python train.py --n_layer=14 --d_model=160 --norm_place="pre" --rope_base=13100.0 --attn_scale=0.222 --tie_embeddings=false --lr_head=0.00861 --train_tokens=95920000
Each number is 128 + 32 x the weight over its row's rms, rounded and kept within 0 to 255. Layers, rows and columns count from 0. Numbers have three digits each. The size before them is the row's rms in percent of the matrix's.

# k: layer 7 attention key, 128x160, rms 0.172, rows 115-127, columns 80-159
# q: layer 7 attention query, 128x160, rms 0.174, rows 116-127, columns 80-159
# v: layer 7 attention value, 128x160, rms 0.175, rows 64-67, columns 80-159
# o: layer 7 attention output (transposed), 128x160, rms 0.184, rows 64-67, columns 80-159
k115 097:117107088112144111147158141146130183140118128205119124082149180104134146158139135158121151171135154134117082113176120149146135110152133171140075065134126085072125081121052135161151148087114111120162165116114149169137162145176138130150040149
q116 103:157058113075124101191132161152124178144189161185101138086152187060135140141103139091123116124174171143093103102106141089148101129093164186182145102107137130083169122091084178146146106157134144201210142069133113133073116060158176172089131129
k116 097:139059188114118152037148092167120138119104129189150149180111101144113131126124139126117160107100172150133125074113136096110140117073112105178163090111125121202150111108144115114105125119085136145154080081104152161137187109168127096142149144
q117 106:177173116125174102158126056152043166103129141139136166166083131144146089168094130150191085159127141135166095145111077139101131099122158093163052137102088121136108128132146083132123093162137207153091113098119124124097114145109098113122134141
k117 097:085185083110136111119093130116150129183083158089120123150083165126160150178140113162159119147102149109130140177189099104153133087132069066129096092105148132138181182143090093114120132173115155141074157107148161044130116120158090138176146146
q118 099:092159154119147127141096152131142144150104099094110151129135158157155034164147094139141104119156183111115175120149144178115146106104064119134093135120108139165101130099159115116160148121159066115157127082094145180096130145096138115103095130
k118 099:086115139118087159130136075134102148107050087084176133169092168095110116166109072147112085149142110187133146136126148089130121095106133112105142177113131161117239136128165115123107165108167140157141121108072109148149121142128077092123116141
q119 101:114149075160141135126141114155125132132110069130167118135117108129110129132160072094164141119174094132130125087126173102136124136116091179158106177097136162078184114100134143086141108136185110148088108127138121087153160151196123163180130077
k119 097:178114092129150152144185171108157097163121145135194125107132137176092091095093187141079116121166119144113125177117090184167108134146144138074132108181108109170129153170093072095096107094098121140119097071112097136138080155161098150139144167
q120 092:080142123112149156141122165116109115100096184153098167119090119164182141151069055090144071149171121085114082106114106106100150149131133134094171170135106129116138175137104111109163097136092104151116125097168155143145125150115188163118151107
k120 109:119120111190127134091070168204098123085193076109123112130079113084153102166099156052092085126112139110173137089118126125134154137087124048154079105101159115134099128131127062062165183156110115148147174146129141109141115158163116169116130107
q121 096:131158172154139099172120082140149179138057079168073151155123169087115124092117163097110106077054090101129092084162117069137077158197101092170129149078142107125121154112120127120122166126134113138153110070115177153118130132157199152157166140
k121 096:152135174130128180136118147154113115142153149183089138106124183236121194213123137114127082110118098118139103086131112184098169126124124098159098142067174139156181153148100149104144163147171136067157143114167102154128144158148129176125174112
q122 103:168112134089143122130098116115142180026109194125124187139135168101130075155112139095146138152157114127162126172141168159057134169095160126094121143089079133097146136134109151123114078196160089185151131186053125107144108104133178087142163156
k122 103:114131186150082167090095134101088102174165075133088125109181148107123188106166136142117091075163196078146159168167103093146085130107064111124126184150157063081093147156118102127090111124091138121171108183153192040114134122138119136157143127
q123 092:126191122033117086151125103116143144179154098119075088110118130166154150208153110115092113153112151086157124157086149194146123097111111121139169128150157126096127118146140095103147109158183138119166136112121158135098161177172069153053178167
k123 093:153105077097135112166159181105090102127140074131124122129064161149100139152136132165094104144146101109152126117076173151129137158107113181114168083113137186107098122144129109170106111106145161152126085131122160079089172115111111116181150057
q124 104:128108099145133144155167130163118144159146137111154134102144114146154095180116198153125119156109118113177152140112120125103163153154122119123117097102104116171098137133085095124079147168116170142067131188083188121157107139122140013118179105
k124 094:083107096149139159088113148100115096130162140147107199188123191117118108142064103145124102166139148161125138126100151124159197118172137130168097087147150118118103107157081131136122068139105138148153111104166124078123152167123134125166128168
q125 100:107116149162110135101160111094114083168174126149083140164091132084153163120122121133103110073103139143124132136136088127054165168101165136166098099164104086120127122124122108112127123174097200231116200084131129138107111145082082206157116051
k125 104:131107109134114145159128126119097162121094169127132065166154168149178111095111140128130157123124164076124128091109147185221117098105076105115085179091174173129099156172139121164126085148096131170120079053168119154097125075106094142132179144
q126 097:134108095096131152128130119142092127197127145136149140157073153088152170100137173147132196117126153119184143142152114097113126143028116100137100188067098091171149173110120055139109157143165115120134125105133140067091156143117118091174053191
k126 099:209108056121130165174094049115114103190114137157108116085141128113115197142126128168128132151111078098180119118069108155097110093113186120163172138103167108143096195121121100148102123143117166197127066187126114111107100085153108044145138182
q127 090:128114073130148097126166080155198136141122155120112155096137084150118101124165176130170131105133150199128102149083113113176158106115172061153117178094111123076107132125122106095142141083160132153172045111149182131163132141157034130128153107
k127 095:181106165182076131071139167133145109146106094116144120143130102102068070153146109122138123053108210148146160095101153099128095147170118122111112206179169106132157100139129134170070139150111172133111061187123111103084146151143129130121119169
v64 095:110137102068132152114130115120215175052117057130106145135103115141166107120136138086128099140127188194122174088120201107109129084120101196165144148185141066178121120119188145132100140154127117129149123077118107118111175097129163160174145100
o64 095:094168167154112152172103096122158137124127089187080134121137145120099137161092141139164169115151129106138103096076183121139136120121120159168121115190137131114128134048162082141081130166146138107079082076113145127086213068170107081152150108
v65 096:093177104142113105136142110114076091028133142168126155111100145125124128144178116124130126162166177158087139070121154129083080175163107164086095124134139140150106141111130163145132136083128140070187077125055169104157108139179123095129141139
o65 097:089120105116137076130099112145083110091177119184169180146078139170108161140127188183100161101099156174040113093131128153150049175128051139166068093206149152136134165123118117152111115131119092120113114152128079184104187123155130117048187128
v66 099:148152080171062156174110102175085082102110137101165095148143148210126087132124174135128142108100095153180138130110107166129194133147142134134152122088102119099167138094062161168113185167189194209082097093121133103151158108111139181126158179
o66 096:159142093155082077145135125169106127126072139153102073148118085178145128191134171129124160102143129175147204090098099192147173076119175142114157156082053128150124156142123128174130167185136169139115141105111090206133113129143153092104105149
v67 100:138123112110120077076130132174105142117126161150195159100103154112086135168157073127083131161144124087112082116131112093158146109167144121092142146102131169140147139120119062106145130106144148110080142111107182116113123178198156100105072145
o67 103:154108166137113082120158115138088069181139215120105151137161143139136117114091060159145164158081114133091079111125112110159196117175094152110072156129094154111100105180116119187109153094124133091100154161091110144087138181092133077084131139